Weights of a small transformer language model: width 256, 391M tokens.
Each number is 128 + 32 x the weight over its row's rms, rounded and kept within 0 to 255. Layers, rows and columns count from 0. The size above them is the row's rms in percent of the matrix's.

# layer 10 MLP gate, 1344x256, rms 0.183, rows 811-817, columns 64-127
size [101 100  94  98 101 108 102]
[[105 162 110 107 116  73 118 129  54  98 163 156  82 110 122 148 106 123  93 136 157 164 152 143  96 110  36 136 134 126 145 146 151 104 113  58 129 118 146 107 104 113 145 113 142 101 152 129 152 161  80 102 144 148 116  80 124 142 119 163 172 139 127 184]
 [132 131 163 136 124 107 127 111 116 124 122  55 101  99 136 175 119 153 112  89 154 129 150 121 139 140 123 168 165 112  69  99 167 200 131 158 157 101  95 187  56  92  82 135 126  90 130 133 167  98 109 109 161 116 135  49 127  73 122 143 148  87 114 225]
 [ 89 147 113 121 108 134 115  89 135 113 118 119 135 169 177 163 145 173  92 147 131 121 106 126 141  52 138 108 156  59 110 107  53 133 118 174  89 127 174 108 145 138 143 120 162 127 183 127  66 137 143 115 144 143 137 176 111 118 103 105 170 122 133 151]
 [ 83 162 125 130 128 156  99 150 158 107 150  82  61 108 116  95 113  54 167 116 122  84 117 143 154 132 133 132 137 145 109 140 155 157 112 177 158 112 152 141 130 103 105 154 137 119 188 199 119 143 156 137  31 170 165 136 120 135 112 122 147 174  83  60]
 [117 149 166 168 216 105 127 121 136 147 183 100  92 172 133  90 123 109 187 127 136 121 172 143 135 179  92 126 195 108 193 112 126 142 126  81 153 141 158 111 127 158  80 125 130 136 143 116 132 117 147 135  88 183 206 111 126 120  76 110 159 123 129 127]
 [127 133 160 115  79 109 109 177 108 116 122  77 103 214 147 111 101  98  82 168  70 127  81  91 107 151 137  81  96 121 146  71 131 129 125 153  88 145 126 123 115  70 174 200 136 103  99 153 148 170 114 146 124 156 158 134 216 151  98 164 106  87 131 146]
 [ 58 173  58 125 171 125 152 135 109 123 155 163  75 142 110 211 132 171 153 171 167 136 153 129 116 143  62 135 106 121 166 130 124 119  56 152 119 130 145 130 127  99 155 144 135 140 147  81 104 136 109 175 125 197 138 194 167 136 115 160 103 109 122 181]]
# layer 10 MLP up, 1344x256, rms 0.185, rows 811-817, columns 64-127
size [ 99 103 100 102 102 108 105]
[[ 89 142  58 124 156 135 153 137 126 130 171 144  73 132 110 140 101 139  80 165 118 121  61 136 164 140 126 116 122  97 181 131 135 192  46 121 117 104 152  85 116 160 121  67  95  74  95 124 168 193  91 139 175 137 156 151 186 102 135 124 168  96 113  99]
 [134 167 116 136 219 141 116 142  91 121  98 142 158 102 157  84 167 153  91  52  91 149 160 195 128 114 143 162 127 153 142  67 175 108  58 179 145 165 164  94 134 117 123 136 126 138  89 163  70 142 112 144  86  89 101  66 148 117 107  77  86 101 113 115]
 [ 83 113 150  70  98 133  97  99 131 101 161 158 156 175 130 148 127 152 100  94 210  89 144 120  68 109 180 133 196  93 107 110 128 150 127  88 152 133 143 122 146  91 173 145 137 176 173  80 139 183  69 131 122  82 170 151 177 108 113 136 125 139 128 147]
 [ 73  82  51 147 143 104 144 135 127 119 122 127 165  95 109 130 108  69 135 139  79 102  51 143 114 188 103 181  70 180 171 172 150 164 111 110 150 117 115  96 138 122 155 151 151 156 142 127 170 171 156 124 153 138 140 111 103 128 157 142 147 141  96  98]
 [120 122  75  79 104  68 139 145 100 149 139 145 149  96 193 180 150  90 133 115  93 167 102 126 100  90 155 134 100 145 188 148 134 134 121 159 141 132 142 120 145  98 133  98 143 157  40 148 103 126 127 166  43 100 128 118 116  78 152 113 101 114  98 143]
 [112 213 142 114  95 118 119 123 106 134 132 147 113 134 145 105 139 107 126 106 158 120 150 152 159 199 152 120 136 153 155 207 120 140 143  78 160 156 131 100 146  87 132 150 147 119  62 117 138  59  83 155 143  76 145 104 147 131 178  85  84  98 152 151]
 [177 156  69 117 118  97 155 149 163 110 139 101  83 213 128 125 145  63 118 112 108 114  65 144 156 104  98 125 166 134  96  67 117 119 134 108 182 123 173 122 103 139 141 199 135  82 139  88 119 167 100 106 154 112 100 126 146 189  70 160 153 172 135 143]]
# layer 10 MLP down (transposed), 1344x256, rms 0.183, rows 811-817, columns 64-127
size [100 102  97  96 104 111 100]
[[173 192 103 101 156 138 136 140 108 120 109 170  98 125  99 113 136 115 152 118 120 109  84 143  92  99  74 171 116 169 159 135 110 133 104 110 139  96 172 121 113 136 125 161 140  90 133 139 103 125 171 118 176 156 103 109 140 140 132 102 114 178 152  74]
 [100  95 132 120  60  99 146 161 111 111 152 116 146 166 158  58  78 168  35 107 195 128 150 147 124 142  94 175 122 104 153  91 183  77 148 106 102 137 162 144 101 122 149 134 147 121 138  75 147 187 126 107 128 136 128 130  91 145 118 101 114 143 106 125]
 [140  78 109 118 132 164 183 144 125 143 117 141  73 137 183 116 152 135  62 146 126 114 134 101 143 143 110 104  95  70 179 137 148 130 148 110 131 153 147  95 107 134 126 120 129 165  99 125  83  94 114 143 158 107 146  93 143 101  99 139 132  67 125 110]
 [132 118 189 160 154 124 186 146 165 132 112 101 157 130 144 101 195 131 168  95 100 114 130 104  68 126 129 151 114 158 155 110  74 177  94 133  54  84 155 106  43 156  94 148 103  72  93 149  73 109  90 160  99 158 102  77 123 130 120  82 124 147 130 144]
 [115 158 117  98  71 172 112  93 116  76 140 130  90 100 126 155 206 111 140  88  69 126 108 158 109 109 173 109 157 131 137 134 146 172 139 204 108 169 155 141 175 122 177  98 188  80 155 145 162 188 126 139 134 117 139 164 105 140 122 179 112 155  93 166]
 [138 102 157 119 126 140 153 173 124 158 144 158 123 145 167 119 171 114 121 131 128 118 126  75 144 149 159 141 135 153 125 173 168 172 152 114 110 137  76  93 104 131 144 187 118 120 159  92  85 126 112 116 131  83 111  80 102 130 107  91 122  35 180 146]
 [148 163 108 135 108 117 107 160 119 136 173 160 112  80 105 160 155 117 105 152 173 148 119 133 143  96 131 162  53 155 144 134  76 130 103 132  88 135 181 141 137  90 131 118 104 214  68 116 135 120 184  99 105  81  73 141  99 105 117 119 166 110 169 127]]